config.yaml
n_layer: 10
d_model: 128
n_head: 2
n_kv_head: 1
head_dim: 64
d_mlp: 512
vocab_size: 2048
activation: "tanh_gelu"
norm: "layernorm"
norm_place: "pre"
norm_eps: 1e-05
positions: "learned+rope"
rope_base: 500000.0
rope_fraction: 1.0
qk_norm: false
attn_scale: 0.125
bias: "all"
tie_embeddings: true
parallel_block: false
init: "trunc"
init_std_qkv: 0.0477
init_std_o: 0.0592
init_std_up: 0.0683
init_std_down: 0.0683
optimizer: "soap_variant"
lr: 0.00505
lr_mult_o: 1.14
lr_head: 0.00869
grad_clip: 2.0
warmup_steps: 200
schedule: "wsd"
decay_fraction: 1.0
decay_shape: "linear"
final_lr_fraction: 0.05
batch_tokens: 32768
seq_len: 1024
doc_mask: false
train_tokens: 137000000
steps: 4181
dataset: "wikipedia_en"
Each number is 500 + 40 x the weight over its row's rms, rounded and kept within 0 to 999. Layers, rows and columns count from 0. Numbers have three digits each. The size before them is the row's rms in percent of the matrix's.

# layer 5 MLP down (transposed), 512x128, rms 0.0682, rows 250-356, columns 64-127
097:458488514535500584477469491432502476475538561534477469392514523599493491577468488530460544481551542459492447512478482529527533458464440487506434544449462535523525504462505494466536489504398532
104:509438542556534440518483477511476512510529497502501525500566558473427458502495569449486500519539562442550568478482487498440541480452483519440447461445517557546543502469460525519573539473449471
088:483450478486484538474536535548453518499529507512544389496501447451551518506507445495523530469499474465439442521485528484464522505550506534539568567468523524419503558488499423481552514507514522
095:526579600496516511548512472449500449497520508503477471492472446570452510497506551552429436533552462417509523504475481509459541416458496513475547467485509481457556511594429471480475495445568437
091:574559480496453532482442503537522506551451522488529497522542435483446444483554472428428493537481465479499467464464431463440442545454501577474554550490555505400557487501475487498538522503434531
108:552524449513484511446496483580471559451529451524521563462400574557483529475532507429542446523539432492493446491529455527527500514529507524495451512478498512571545532468468554548525528443492507
123:506547460465493518493519534445476405555462564461450500545475484504523439511504482493578536536410533459460526488439434477524580495552496505517505455509519435428467468419457470520533493489531518
095:527513574506488511561499525484505513470482516459456465474507507509570503454439547487532517548548517530458498542462606558575485505511500497517463543532489497411458557480478483497457460480517501
090:440537526496508495511534409460518471498525487425556389481446452583547543463565440477440474512449513492442533431458458494561533508469433525510440516490509500458516535533469456495503504595510491
093:565525502494442483555497511473509457518560505550523481485526476617549459498504459578473479474518486465483456497569480449456445523531480526487469572461473482509464495451570458501465489511421482
098:476493492531512566551455485524461469493524516567544492507475513455532529453575477519568485502576524486443492515469576462528480566474410455488493485491558480552488441530540509462463528420523487
122:473518510484498509531438488541472573509535527498501481453499469512512488513475521506534575481496498384460538548513521535539412518505526446478502462552410512515524484500531518501455509560545523
112:451523473506546505478517502437582469494527453522521486465498497483508510499450521421471533389429477474573457440488481519481519500465552510433494552515448531550481459565465474461531540497539478
098:494587502513462479562473513552499522476472496533513475478482516492461421531483471531515530454428585524477506527529533490544448511525510572525481483498484566496466602453480474467544458479563558
089:521565548562526514522543575522478544460525490524524471586447486531470563468534475437501510497527504500494552468491461461506456489486472536434473537455456444446555543534474493513521473440502536
095:423530524482533505460501546547505480535482560492514545505457505432496495540452495481553459479390513487516489594503521488513485525467504521573578535494466537526497532514441485540514473515488454
107:491486517488479507514524501454507450466467569523569494482453473464562459483495521555492467516516521532507522596464480487539456435435539484423485479498506493452478458425607528434486567495406515
095:482501522533503555513459457423529484489561489598549490575515486467498480569506513444458480501532509419451494497416509495470480509467412455490533498465526511487520473416475548468479522488457416
091:463547539497478536524522482515499514441570489587608486452530519525491518526443534567488516546514528476524532526426508486503512472586475508498500506459477511564527553518512442555469421424509576
118:484459501484579521494465480429474482484476493597563538496533473566522559479522422508483543453389541501490490505505524415550497561466493519499507518474538471504477439548482588528569529530509485
079:488453497536443489529489422435449547509569500464443551538488527494464440490530529500490568523463537522429531559475465496453479494508504543435533477467505522529510457554467484543514492490500470
098:454475476509475496464502513417515445528477461524575502480548553601596496505450470516485509456476537532520491519464493490446513499458496469558525571494493466461398475504570472548523471509466470
110:540455473519443502510516488514460489487448522533464526501542497522463550453436487522525512541504432528493443455545470492500514501512527456507588490527511511478464461482486338535522463480487522
089:541550523532471486518545527547450507405505477504487429441482509539483506487474591474540546564470515555485562479476488496546502514500458524489430532459471492529473497521438508500514450507481571
100:505481486526455501495543450507526446516501426517476539507467545555539570495450535449537448525487511498535488477502480474551454465467537544468495462488500476507533522536527523494495517471495545
088:560525568554559490504497519511483500509499552588521474549481492470433435494439445516479547436461532517478524506531483479550489565463516493505448491509463505499519450512437520490464434445531532
118:535400455513514484445527502534537498512480532554522462554473524499524553495520550421464525431505509532519517500539441519431460475531543631530485546536542435520525497438538474490508492535544466
097:479511582458559486515494540422516465451461469512494471502498469558500492503483531477471572522538535499456482553488512499477480494513529519455535477490550423480471566452509471508501487440483518
103:491493492530524484550510598538495442546377509494552480462553557551494519555428500508561541519482538505480460458441511538495527554429549548579481576425524525496429508527574494510530531481493490
090:448575517445453497503575472480457467454526510510534516477519463554472483441491491540527473481446517471542441547516518496554523487483532460460411580482418450495575542535469499464499452490449543
101:512496492537526492490462435475534525459547429507479524545464563495491544539515484465493468448502537502478482479471510507432514485443555467453576452475440480520445501576486469509527529514508547
112:506456463520488472443512591466514513547533453480501479533501513486453399526530530540522443460569499537493574507550509461521447513508516521565475510558467458483413486457592418516483445549501512
097:549474495457450537548486559473472588562519493555506465480500549585463495505541482558477525490570509449513462496435486478539465512564415534544464541566463596487483461491569514503505521483550498
105:451503585518536499459551466525389444478453421500527514454480531509482483505491477550469522486507525527438488445440519508490536584516444426543483508492446541430507513487534500452526508553524469
092:506542564530524481456493450559476483545507504447401539517455481519469566579535493421519465504454527514542481494555476501520489535476430454581472530537511479540520472516406493488469496498533525
111:550533522526436473532455534472442513444516573501500462428408512596503548529454437453505486436515571480570508541517474420490438460482459487490523512524521546507526445453430532538530508495506532
114:511427442402513538467520493466473573505539529489501475571533584584584508462557551501485522490452564502451481482462552451518531503438536478555544546521460484524454450519487502483525486482500525
101:550537450489542543583552511514533443483506476561438581510448526553439505468513469550489585465498456541555490471478434442521478468569488453575546476500540513482471515452487542520536457455540562
095:510560544500521440472526499516488523414523529476484473477467423538499470446445432505506540542570511491551474527521493528466473451443525506423499493538497523534415487476492529516524404576412513
112:502515521496450454489499468537546540524542493459467462544429452551534549534466446489475433476477472457479530513483530498544519582486480547485500555482526516485484575498490474477502476516505493
102:506501519569530477522502573508500508476566439544507559454507486563463511473478456534444454494493536457500517572513499553536492518424503450531481542509476496538519546444439558545470522474464529
106:486434525568530448551447546518529440573508386511528536480541491478525506465470455525502511546440522450521464550538419481495502463534485464432479480477508493565439536501524454517504488518511567
117:533447490456578513442473518545568589486481543513489527501589545467513476538483529468504518526496498570504510548502560484527474508550444523454473494496411516523541460470449544557495503439405552
093:479545546525406505448521489515507504571484556580459461560545508551487452475459513392509552506516420455524531455484525460479576521550520557456471494517497473468544475547513492571513511504523492
091:504534528544577474468543489524513521493591477537445480547510518539520451523583512504479480509432544540496575488472487485490513508472530619485550558462486510557489560494466478580510492473553460
106:481533440465535518387453544500438521536556628473469534551511540531510517553502562540478507570487497541456490462545468495491526476563559481494534554508452515471438470553500492575483500503581448
102:545568542438517437533497497410454554488473511497459487498492586506436455528482509498525554570570504569534466473510513507508458520512483467482508476466452435500465445549517550466443506449477581
119:552521490573455458532482483534491491425458493424455538523445514516599473410441531497525492463533509516430516464455529460460519446513509471442500538502574506469561556507511497450593486451520395
118:467427447478543536452519491537479430491433511471483518448525544436554541508464506450596518517550468567528553481521487448598461510526564442500538544536538503470479478513528551494544509442442541
091:513514520531536521505494545495537485532476437483569458450514516505436525603428429546505553540560519550500472517484589487563513509500497460502503527503477544506404488417513488492523529451519505
090:449519485549404484496511513449461518482458454570475456476484522545522413496493506488435568427465488513498493519558484466500496548551442517523440517511471511510501516465503423448517563513491498
107:520546474558458490437456411490513439470503521519501484487567490467500406508526435543474459494503594491600517452483503511484510530545464531437507469452562475497422528510512525525487525440512498
101:550508494496488528477487584486522557493538515559513536461586520549529531500542491502502574486536477504523514520438528529457495531487526548407477525535571494539565536539493457527473452495560398
082:480482508450547509474490475544534506496504536457456478460483521478546408545532512457529530530471566525518501572456507528551488576525464468491463507485544511525597509489547481473561499477476456
091:514543571438513469474493582547501526501491388428449555536490510500533546524448468430444490483457464532538468500539488526542423468492471526458587523535529534534511573495481490457463510431466507
086:454531554486544485547564470515557507487509526544501437488474475516429551498506522528472556566537507583471484520514529482467562501447485528484456530471482523464516524480468500505441424454467485
092:574451491488538416506449492482504469519489581461483514498501525390483441571485420440477529495420518484488462486483518511522446492477520476500563487494469519477516475486465503517469463515476471
111:492526507449418522440450513489407538529508486494500540493531602507492524509474514548507444537538535562430431430486587485478498509518459485516547525558476484492486492510574453531473497498504509
086:455442478490441510498464482495570515489491497479503530464427489530514560531463519482535569456579500613461437497479544522510473503513515497452514544448501492536474531496551559480480483556545448
105:421463485498439495595469520450531547433485519457505480472498552485522556483531522525467543457506478453578524529482542529491523570471561483522446482457536453511399541533497538477501488530476439
100:482540567493582533499525512497528567521436475449508494550480523554508451542532534545472447542452558467487550481578580470536480468405394495549516497524444518499469565532533465501526495454513506
090:473453442536491586449514514464499465511504433530473545474565517521581508437484506450465575577490504469481459602451537492546482556554474466581499516475546565494494483518476510487438469449516526
108:488489541505482459443521476510400544447496416528459525475482495510500502563460542479494487461518484449448445512539532567489497495541519501475505525522454476471437559395518575519482489543520491
101:490535483510550443477434513452525566498551559477488529524439505509437478512486478484401444472532540446464455467495413541411457412466483476484547448535442453461432515520469547517494509488412522
106:526438452510465505512508511520520493454517516566479507479510503441511457519597523506465611478476504524587504485518482444537477527484535474574433497522422494484449495511494509501559532515489523
080:458515473540483496528565511479505559465509488573556501509602489549446517544480535472482494523542450496431474461570543449442471473483551554569458463543477501532568505531490494524532506518515510
097:482491496487605486474503491498515467557570575523529526516488525522516575516481521461554525450482495558550579466527468514504517492554561545473551484507471517566454555525578508559566497494550553
090:513533542491552493542595550521459507519531462538536465498515580488520500567551483482476488562466489451519517525469557536588453432509519523476520546475476514540566478555498516508533507520523541
097:498500448466540492461512419481441503495470577484488482524396566507589427517408461430487505458457476503496459486468532581468460510530480492517527524453571452460521437529500495500496534523531464
108:619526548514559546461460495545470577481541533520540521495496477509508496532502437557494522526577512560456504489490542500472502541447472523484486521523527500474472472496483482543449473417506473
083:516518500535461496519484492435559588463557524503497503560530509518520510497494564488470557571523473522540546523509466510476467462530530528529571486477522489521520504460546408535514491485528523
094:481544489494585479554455496462578527427564474600453434475442523448476493538469488512495496500453457483474553561417432507452522443521539516487521477432409486527512534461472541486484489437451537
101:438537593565464531499553515564528513528486539420583420497526485527458520445481493503396517468629458482499523462492486481554500547515500492495488515457500488509500504474461521447531442465489522
089:544411485451520480402462505545484492485500514479432540421558506547489553525457504507465554481480507537522466527543531508559620549485484474538488526459562545466548567602482586530532468466516530
098:497482540430522479542394450510525465525510547572533560520478536469532439587500546508460561498441443509529430411459477431548602556537433461468506493515483540550510417504510517551483499441532452
106:464458448538475532516463452523505509534530511556528453415571586530536479526465484458495405495507520580415440520501462508472507407538520554530513512489460475505519463506486503544543466447510457
104:494500447550534594498502462433538519480452553453562506496439501454551490505476495439554484536494571524491524544499446488424512515535485569586466521398514465475497429475583496497485484460489473
091:416473434433584501457575507449532483524513481525481517532566494487559578560457431510491483526550472487468471433536514504496547443553499518516485439430477435484535519543452509476497475521512568
103:465456517479495456468526553574512452512443579444521483513429406491427503532473473442551480509492521522445454554553494501497485446490535494556545425503516501512481500558533493491528463462565452
095:492444481524452503415495507488518514509546579461547461552504487438488505494473481546480429488482541513447550539449536574523477505550468527511522531470536538491509519487575482589423591504566451
108:539486519512457572531491517511491474465471458440513503482533514455526468483548477436485520536498555551511462468517537536539500559509516531556469477462528539424478553504490521483446518545534470
091:541507523500503490551502452404510528551494563442481513504464494472501513486560440487545574498526551474608459473563473530432479450471548533518508471498531530485416500436513484533548476583399490
102:578524534519535521509470480495529471535502549494529514465517559553501502509415466480451496516404516557487516527436515485468491550429452493498512564523509398541444433459402593511486502526457505
116:518472489510522448524463487463466497464492484551461524518486519559504473443497427638469478451496563483478526545465481450483475456436474529476577514481509543570500513485516590458473555493445540
098:472436447528506522515531467524517465536543479485554490504463470484493530474472451503491470467489472445375539498516441498458521473513435486467487489503518491518474505469473561509463454570562433
111:433402473499624472552530509497484503410477436549478549537547494483467565519541512559550473499435443441448425489485505477476487428490500452475517509471474526499482492538466539537439517499450411
095:478517513534591539526551478394419538452504525547469479496556555540462553529526545505542546507475508463509474494500427526472467465437530488461450467500460517492560529490480557525460451559508560
117:458488517397517489462406491500467533515521408479509501552573506468456471567474505543500483437503512526515478502508515546520463485469504471539526490521556469554460500479460487483560510424464526
100:429457514497512476465560504510518595503536516557535467439477476452582538432544445505539470455510516528530494499444379469522565479467520512497459469532517530568537540515457449546464414496510510
090:529549511477565512509561533536529487534527558533559504563552426538523486508535477503496499487414464558517478404500506446554546497439538516467558500468445503546482530514477538489533470453424552
090:503515452515516579499546434446540520537400470506533498385527468498530539476551483481494547523502458545516512526470539486529500577516528563550479495525586539552482521519535402470517487492503559
108:517537494495476457530486502501579501476462529499506415525389485476476468510521493511513501534490507483493410484513439550493555502394510497537514465511489491488519492492523465450499466559502461
119:550481448486525497466499503547525482525501543540565450473558551483467504529497456523489455463487505450473559420534525533438456477532500500520506476523500466486469521522534513570487482517538528
075:468456552383514504461444411515461472525407469502510508535532544492469514511544524496458587454473542519551555527512455486453496521484489494542552506541517529499453480483514439457507541554484492
092:528465510468489501544543531519482469459518410515496445426529508490488500515516555470490466448531538496509379554493555507531455428508449455558512489587512514469511485521526491551497510476420517
095:544529487506535522501502578506529458475539540544496458507488566634538451457490521520470574479540479506442474507533498499521556503566453518469491500517468508440542487472540518497435491501476533
085:495519509491432623540534495485528476470478470508482560573485630484515553490519514487490572486489485578473537497481500468507564448573475478522501557520500494492461449495496459462489449545514469
108:473421507504534519541574437537484430507429471516551519544482528595426505558534509557504507511487524459508492506462453455576496442539512430534546435512489512458460531576447507555527520472457537
091:494480528495542504501482477531510527508528453472471531495456508582516416453436496433484488500476515491488525528474484443401543498468526524550513382536473506480411520492543497567572488474464473
101:526470476480533472436566498505542466513474439460500455481483441391598462444505458475461463426443529456531550454518538540415552487498522477607444529471529501442494473509580554509517461447493474
096:521387488466529566456500492538402452510517508470537530461511588447506514416443522450535460508463551473470451476550475511493509506531608532465540470442499461483486534449450515484452427513516463
109:502481575506497469445524498540562425498485480490435545563498514508470519526421436467515400511528446545519504542459501553521536506536450439475571550517495488534497492457453560516456474483444444
108:547529504508517531522474515449452501541473568531556506497522564488494470493445448526549507491472509508524509533495549502520469532502600549498490535459540482526516502526525483484479536539474465
098:518556505531430502424553448492495486456482488489502503466586530541540488387428494509516450541456447520516493456464512556585471413421556509478500501568508511536529489443448474517506562522545466
094:471572548474484477572536431496530476509541496486480487465496526518500463482514438540447430453557498492483528531566455550496507519556530510438491563504514523493460602489470478478501552560473476
093:532517483498457470509487512493499433427583481494508483498555470449482479488509478539435460446491498506523482474476553438496515533520456516506530452493421526513501514474610494486546602545555515
106:595481495465520507496517530533475494446496513438478502525421522504515494469536563412553519491495463555551469556533494471481526458463453468581433515504510457474486536459536504539506516401514392
# layer 5 MLP up, 512x128, rms 0.0683, rows 251-357, columns 64-127
107:492453526489563558555547478523478441556476466526493480593479507463491484460552561505419476549503465556500485564522542467534457507463551493513495506444496491521441580577591491522524413471508498
091:512489480516535488518478482492543498528554485405520508462554543552430497512470542532500478554472541535477546484507564490474503568423493501538477426561516462556491452502467519507519503471518500
098:505482487564504438462588473531503452544513514499547560481463535489471480502516512436556601400556546576509510580512535528462468509466460517556503524512511483577430466448511559489505490548448592
101:507472468466450521463526449514426480480515496548518473528544522541449535494542519477477457379559479482410565551507560452506497524598548485528459551511508471628514491497497526436515465520517504
101:470460529476525608513477484404550430536571463534454492541520455493510474464481505461548500493515433541492565507462487458487527508498541539492524472518489525532456469509521446465472476520439424
108:565483550536415584496548532500505503549584516534424545566571519473473496497555466480513548509517417494495528438474473489523476480518498537492464535476516498500498601418509526525464499501469477
100:466492488503495487442508442474483510503447467527430564508398449456490489549504452475485467486467495445531554440527527513464470528535462493473522495461541522565544486468560534596517489491413506
090:530510468536494500495510539502459458482501553580563541504588502459500598549514532503465513491468568411582538499477529525519503481506547546514505477501507585574493453555551412555448474543454458
096:510519474489465587548467524459512541473521480480583468439504503515536516547499540507520433522551487465506530506540448528467459539538495417454421471505549493562554450503570486474493553516507493
100:453428500496450493508529538524452536430477481482616487484480500498476488470548465558461509493487459463420476450527439520496513524544528518557417475451469547454555461517604562399523512542474593
094:495523461559480539549491429550560472454579534496457489502548516548542477508560484460481508445522527437513579568488456578451493443554436447489564488505456514530501423493489483430428515504521442
111:518491577485496463536491528515494478485432579480435507502552484519522479434443502472450525470464504503522480497476497561537443565558464433561497532475545532490532439501468596492476450511470551
099:474499516420438483500517543419507572518466583463504551451437442485570543469428471494431518558494542505474511537488517544485622514466575444477534486490472537466553492549531404492527590485556387
098:498504466491522467532440563500435537538394455524549505532501397446578490436537503551452536535519519479461547417435486456528518469544469553575571473469471444438522503549532518533479565469526463
100:532513509542505519500490536469513537489572458461472408528492484517500493431513499493477488516528478504402482441507466484482491477470538448506533500498512548486524453478513567491514512554504453
106:498498491489562496498594532503473543480553516553499486524487499465458528538533466460402434459464510533484527480543478511539441556482475468613443457449473473497529469501490566516429456501426460
105:557525482464529496530536551595495480554478556455480518478485539508506495476428529554508499538449572528539574477547482541502505497524469510465512501548474491583499514528485495506531369477533613
092:475471457545522452507463507456572499481390506467471512520452484484453464520527486436471533543480457548530527546547499500451507445505563509560457463546513516441482484468508520491491470526522500
105:478467493472538500568477452528520544479539508551491542547563552537494434550498462491535553515533524488518486546541513569564489539454567506581498520501503457511422443440489500492547537460528435
090:505448549489557541537544513475481469493528534540510488486516514441446514492480492523491499433475447488527428487577574548516533601438508525566467483521523454528548532554487550519458489471451493
103:563495483517553478517493432459478521485477550504466560475467500534497516485486543509543500490462576557552511478575498513514529515505538515555489498492524573580493471484443458534545513525548526
103:521545517502446481473580423473561512459516418536495531501451498439523515546451539546528488487549476483516511397457480600493503513456463619492539467523488522502464508548510580494551559471482518
084:495543560525486476499523497488447465526455487510534484476552463462476534550513473431499583435487480498431466505564499442535526505561478494496494404450501470443493498464561459519532455461537506
097:478522595499498434487472501524529519492498458533416586451498487491512537568576529514476431447507505488482529479517520499473508575515447396497439405543462525484479582484475512520548447503472443
096:528474468484502473514474470519517478529480477519454485505472500486490486455530525532560531599469566512454483514458519500498516458546505404533590467529509465563521504540526535517546484471499516
112:507503456556504509473545486516484551478489490525439508497505477549490559505513508489437506501441548434483464514529513543556515626508546549509540478539510496498515516506547537459472457559518499
105:548484391532489492449492536472525520487520507525477574476514501542463479460492469497513464470482539478463536436470496538471511510535563537494521519521436457488497514473510490471585511586542509
111:429455558507490488497460490508430459480499552505500566517465545496488425587532484524553465460487540573490477433486461458449463489565546446556613553575512481532474422477512508502465528525497506
088:545422457430473539540519478507451433422541562503449521477456428522486521556521525473504506494512493361490468517564491477548628438567457455502512491500487506527500474593513452553498524484570557
111:512486482440430423436510464532492521477538534496555498468538467517545472485484540538460450444440497491515496493533547441514467445548452568450555518522467463483525554477521482509525452472518522
106:517496527479529510522499481468543474482481459454497549471499509472532407571461511535493497425523559500527465541483472535505509495486443598492569442475612465435492555488490550504492465483537472
116:488484482494596493490540566494499515512543588470468521452467494536529436511532525507495533536436502434497543446486450520469466466522501465541527488525460495492432531529437478484484466539466455
096:613503462479518425494477569543505498546526455497495600515518511510509438483616461554454565506565481498524495459468531501460466468551485429459471463486527557454518462467492475544565539484504522
093:506465439548497534458477469530438417456528495477477457504470589504523413415582477519467503508501556419499538525494435483484468513533445587448484491462572516545438476476519488500503479463453496
101:487555523511449445491550507495562512516509486478518567443528488484525451520524545505539520486425483460425558480511462521591526485505477515509537558486519530559485497508394454472532543456437447
114:542592515441501511535511507536454536548510493480539558428504621488477491553443605455523547508467512470507447475503456516467522454478438556563514547536577459522527490549517410512454466447504439
094:465460532484442500519502543440551515535534489524435509454471413455454415506511481371495425457520524529472458555500555533516512513475539573502509492519603501458448509505453465434514548551476497
095:552525497485408527499397477489510477422538443490466529498427486417509535565530496560477493505476480531457539477418515513571505467451490520608555510556550531555515491562443504466552502457583428
100:520537505547490506464466518513517445529518532520468503464521461506511516442484531491497490503465515448549506526420507597514488513444497440479544501456551486536483417543427520471495503500504549
098:475540486519500503543524502465535474458528489415509511487478445474514515447494506523540566432426566503486507491410526549565465463563500485529473490462458571557491541520507524597535484502547489
095:503483487554436551503506476489505549475456492465510491477466504437492492534471476513524563568498435488534510544549446510496470494496485505555538575546533500492466509531496407524527518476531508
107:515414441492503498410517522445472469485486421511522467507520487549488558487465491538472518488489515554505478444506429526467519468461480481559594516597535546522527449460498504397480488508619528
097:532541461475506504534492516464478565524495522590485511525480480476465499505478573501481511521509503543498484513504537454535490480525524531510449436431534510532481442549454469466440531536527532
094:479503465561494569528495530498447487474435489450455552531473547532469474562497502459443511526510461469486467484448516522556522466552552401578508463493445531444499462486519560495533482553512509
109:504433547522451425488554499529467515497517430564539496443409444489464483513409500428511434444552537510527550553490456508510452443447558520529573489477503527523497523453534484542481520546512588
111:442484505484527589500563429551486432408477495541524479527494473509570516450508520475467434423444500452536511496521499515391485502462468502465493479477568466521512521452463418499495463483511503
103:475498467520558473434529457529463487515514515471466453458585502464529481490508459516454554544442532482489451480442477499493517461518566464571539583550455498475491556464477485479507513480537486
105:566485503447489531486554571492547461443524536479510512532508513433581499517493513444505540513441493506514503523509463537461466478500470498556572525514574537601548487494503514530421487531522576
099:568460499505553512458508500511545512417495480547490562446476524444522461440510518460471484478452478504405460456537450440490515523573483532462470563528490475544487470566471498526507458544504513
100:517554475414496491482527511514520480562510478424475506506490468500500460513518518482503389501533564455556519474595441508498536494504468525533540510518444501489478496557517502448486486522551496
109:444492473502502502563561517464501413513484533527514469497464503437487492514499522468498503480493529515452489585497426523473434473466521461501503539498436487513494446545470438544491453561466514
103:530471564498499537558575449517431512470523547461561490471516595490525474471449440530483498499541452502572557497490480497487512472424506458583523497457527582529407428464524541476519515419503479
088:513525429508531557522441520515487498549513498535499421519512511605538499501454536493384532485573508529507476501524468455479498470501425499601561464435481439491465491487519574464523538504521494
099:484524482586491525500454554491488453461559548528471503477477556538510408563528491538492487465521598445491506537512468485467548464493521493531432491466526470471500384496523465520545498494546454
085:513558497460516477498564448522499492474564468574463506460528476430456452464451457558541465440497501577542436586538431470370523518489483507528531572452506484559563525488448493511486533519545490
092:393549467530509599443448481481531491531513499483586484457497433554557529444492540499452485483480482445493513478506506466459541534522529497513524498507454611503444505508480545525512554452477536
101:566501525487489541487518478458426576435497529556569444478541561456526580496531449557491443468499434511429539442471506542460460525525513520450506463536440491557508533480505545467452509508557519
097:554488528535478443498447513523457588427491505532459495523460549535418511485511484492491408488463526496474584466552478450493451486500534497486478515481535544493517573416472507477546520419484503
098:463458468527422558447485558460457540494483558543429446460502430516556506568504539466439506551494501539456509470489464420495553467473484485496447473472485574526418559529489475492553482485493486
099:598482540513443486517479463489506480463522482489481443511500447470524503402466523499433477417530502502520502531495467492505487471557585472565532563447449473492510511586450432504459516570509465
097:543499437462542469539489482492429486506535531478455556516455561505504563481516522477545534448521445419507493473523467508448466537508530493520497516573530510491476478466462548513530444445508510
113:535526534520412439564518525471475527482527487440497502462520496495517552454516521513521470569530493497441446484546450588499474549462544530489540492452479529409551474490511521507473535468520528
103:467464586431507486508507538572517413496474499484460546513514481422496459506486411565497535486557505510556555500544433409529511576502512501483515544493478498519534549547489475524593461508539534
114:509578523554505434456472498542523546517537464527478483537472483489585572559506474494489408470547517488455563505523522541444491505437491503496561514485534565526594533482486460407535485531479463
088:502504522472480469427415554486468505428543597618453466507485520503509394430485494489538506490501488476486488479519579547561496534546505473548566497480532558509529508492572520548513501519460497
095:555512491537525424519474545521508520454541460465474479494537504513522527496491443533435483519555477507407517538533519475470519555465484450495410514490496577550546434465537486511507553516447463
097:519504496539522524524459464506535573520452512454490526511495491528456467453426455515484488441517562413498495502520467503468493493461535469535485537490487462515440527508488582558577477436455430
098:499501475509528470462474493497474438477594574483511509451539428499508454509510416487503495427447478503519499471554466495550483513575506497584449540544453499493497485590521505459482428505488571
097:540478485514557488460519450468481422541484485521508470509513549432564516511549506489530557464484518426538593502552460494558489501406514506503573511480442481533461556495531567454463537484480515
096:542446523518526496491466509555441519526545525511465583522506536487515491563502522563503466496528501479459530489551518505550548512545452446513481497457458502533523405567441465455538464576472445
101:513455546441519428457465550545496490591497488433466496440453516508559495491558518459480526521452510531506527496531481477467558530560582490502527481477529549483447532535462574526537507544514550
091:510501459479518477533449500410475527386522483474443573466472597448480539541476505533480502524422537477522500542449474498449477528444470480440512487445509549570472476445482525503534504506593532
092:519575483563572500527564487438508479515481546497564497537553492514554530410424519480458502452496456414537488480541452536487513433468535483457440526519536537558494440469490547515527498517445522
098:525497568514485556489500510401579408442512519494510516485486498515465439540491437501485515459535555477553499457570484542553482461505481486535543551465484446497532488475485423505504464475506454
100:495424552489593490424503535431460440432402519440473583494487466395561470500483482506568559463446505492517522481479469558501468499464506496530480565464540501491514412471513509456543535491525530
093:463500503503482492505609514526537442490515481484479470537498499505528553515458484487482466525490518522491509516545510481524484527476434561519443521466457434538527502542493530478558452483443449
094:449514507465509498443546466535573529526506492461448507567519479543536506557542410481459473561421500471537529512470553451459484528486520573526461483511550450511480473493471484496503521487553486
104:544552465502432524487506576491446522425505441507513508519477501462516542508481533578502566498468462492500527467497473518525485526484526431452493529458476483518488538482472573471471581561556453
105:567484468474521426455505469566528455429477491479510554492522481500449488471484498416500486458521531561539498473547505467529613423516559484470505509429509522546515489526493537484537494483445536
112:544494470501577497444491519463511506403513548500459464532428507452565520419435506535532455507499501505462517504503610503494503467496516490528524451533459560508422464553538460484465520471559476
102:487509477536449514410505535570513515548498496514509479498475498448499479551488527494443480509546516543437492511461476455511550453447487554567460493486479465572504453526450439523463509425496504
100:485502500496501514565511502553491595487440464484452479537486461398489495502475526546503490568519501512484501501561438484530519478563502510503498407481486521508579510595582530508537542475531499
108:473496476482477556450498428509495534559468481505495502485444433519483508492457547424500442519473512522579497510549486517480486519539522537518473566526532485525417517421508475514505511510562486
096:475441552527527456502503423445475504466454498521471492513547534472443466469550529519458479533510489558527498472505503455486509449427489548493474550489511521500535502510519428505482538543456491
107:539491449513463523504512502422532523533419513518461499383560508486597511542461497459495455412427503618506533526473518504511421501546497419503491523477490488549516473443489462516467468509508551
089:435488543457454453534447472529444495505493509511431520552527551383494542463454419525461496495512565556488519432569519465482526521448478530490516503546472449491422545490562504464497472461534494
109:492438500486505501427513473519524482473424472442485565522572474528527547541527541426514518517483493501500515521611385471462465463482566485498454483569508493564523516571566467559492460573461515
096:557433502478541504510517499483475449482508464499538467462514508452463437495452520491470524520522495520462452507584546501461513528515517552523519518523470513543506529421497456531447545566454503
089:497553499489440494494460450494463459522469540524520510514525571564491466487531450524494525466500524512484491494468520579550502516533556446452467443518533475449486602489456500518417582472479524
098:429482509502512427569454469492481481471553459539499494500414582470478454459484505503475417530511504435504530526485474525416478473466520534517520500529461433509574540510490552574421520501582482
104:512464529492551540536456538440496446562485513507457535530554510526526486511412524487496512588496469504468603559549510451536495512501449511491515534540517437489496476538472512466470408541490460
110:488458423499526555488504516505487480510532485572525493527461590478510507462573553456516577495439472512541471511482475472491489457469408500513475512505546546558486474506561479464455501503543472
095:504562457541529424504519509496506519544580524505548474491461511432527497490465540470527450475484475425429476532477566486488461474528445567427513488453495562528480441513506440540430450476514495
088:579484553475535543535528527496463408504438491581472517565473479468607530502464520431560556516456563472551559470496501518529514569518461512434491488448458520510489450507533489526525562450485460
095:514482436481466414520557555500511525503494480490507508560500514473521546565474532474483438485498405493483485556526514532444427513542542535413473470494494520450463503528419477481516483494506495
090:493486524493498441438589493553447512510502453467548518456537416469483515486484451497475385524509467455525471549516456560423503536487480553536525504555476505564486489470478494488571513454463543
108:571483537497439510446577475461464438472485534549520542502495559432527456477460510496491541458476453483464473484460523479474473549536504478512507512507470409489468505537521511471411469511450535
095:490495511522505454501468513414420515530493562534527480541583529428483529531590550575492502516546500495476481448542446480564417515565555478421498555456473546486484491453485456461529521547490503
102:508498462511438502517517482563561480555520494468505457503485576482449469456380493520460501517435520508438563523502487480552475475518413507471560544495510485494515476515391452513470485451537527
101:498553561534534471484425501474539524536450442472460562521553414522438516530503504500432524559546429522461537439438536456529440532456464517497464503453420453507466421532517499478534529487462498
099:463534500560507532497498492503520456518487545433540485432510506466558539465525539517423508524582518480465516511488520553485479435459493563489455480431499510486448471588478481479531463539535547
100:467519569475457569463585512441455473492519429483414492623535532484575527485508433469542472479433503480537489507504502579533441483489464470544481533522512473546476541528454520542521431429512471
101:538492507515436496558555478532539494491511497492513499434467520485432474446544512491441519509497492457424476520539525468510452470458442445489554557452540488497470531518470412534553551465539497
099:520482509489400494506552539529495477480603451497491479466495584458545503515594462577475512529491486420486531525483537454470465540525470440531544541514467486484587531448446508521469501474518527
093:463519528456538504472504515518510489456482505509465469512486498514503488428486528448496467523512546448436536545529436588547498478481538459555557498496459509580527466547426521543409467450491473
105:452479518503455468517514484537473495549481502536417462557527416483535507502518489539523501525509562399528552530551483486468519571575571532444512474472481547546492453535517526474561522547541533
101:554454545505522478524506497494524511568571560467523480518538452501543481452539544550429545470511541532463549482534536491552492526502455430524455513485511530542545442600514397464507480433585556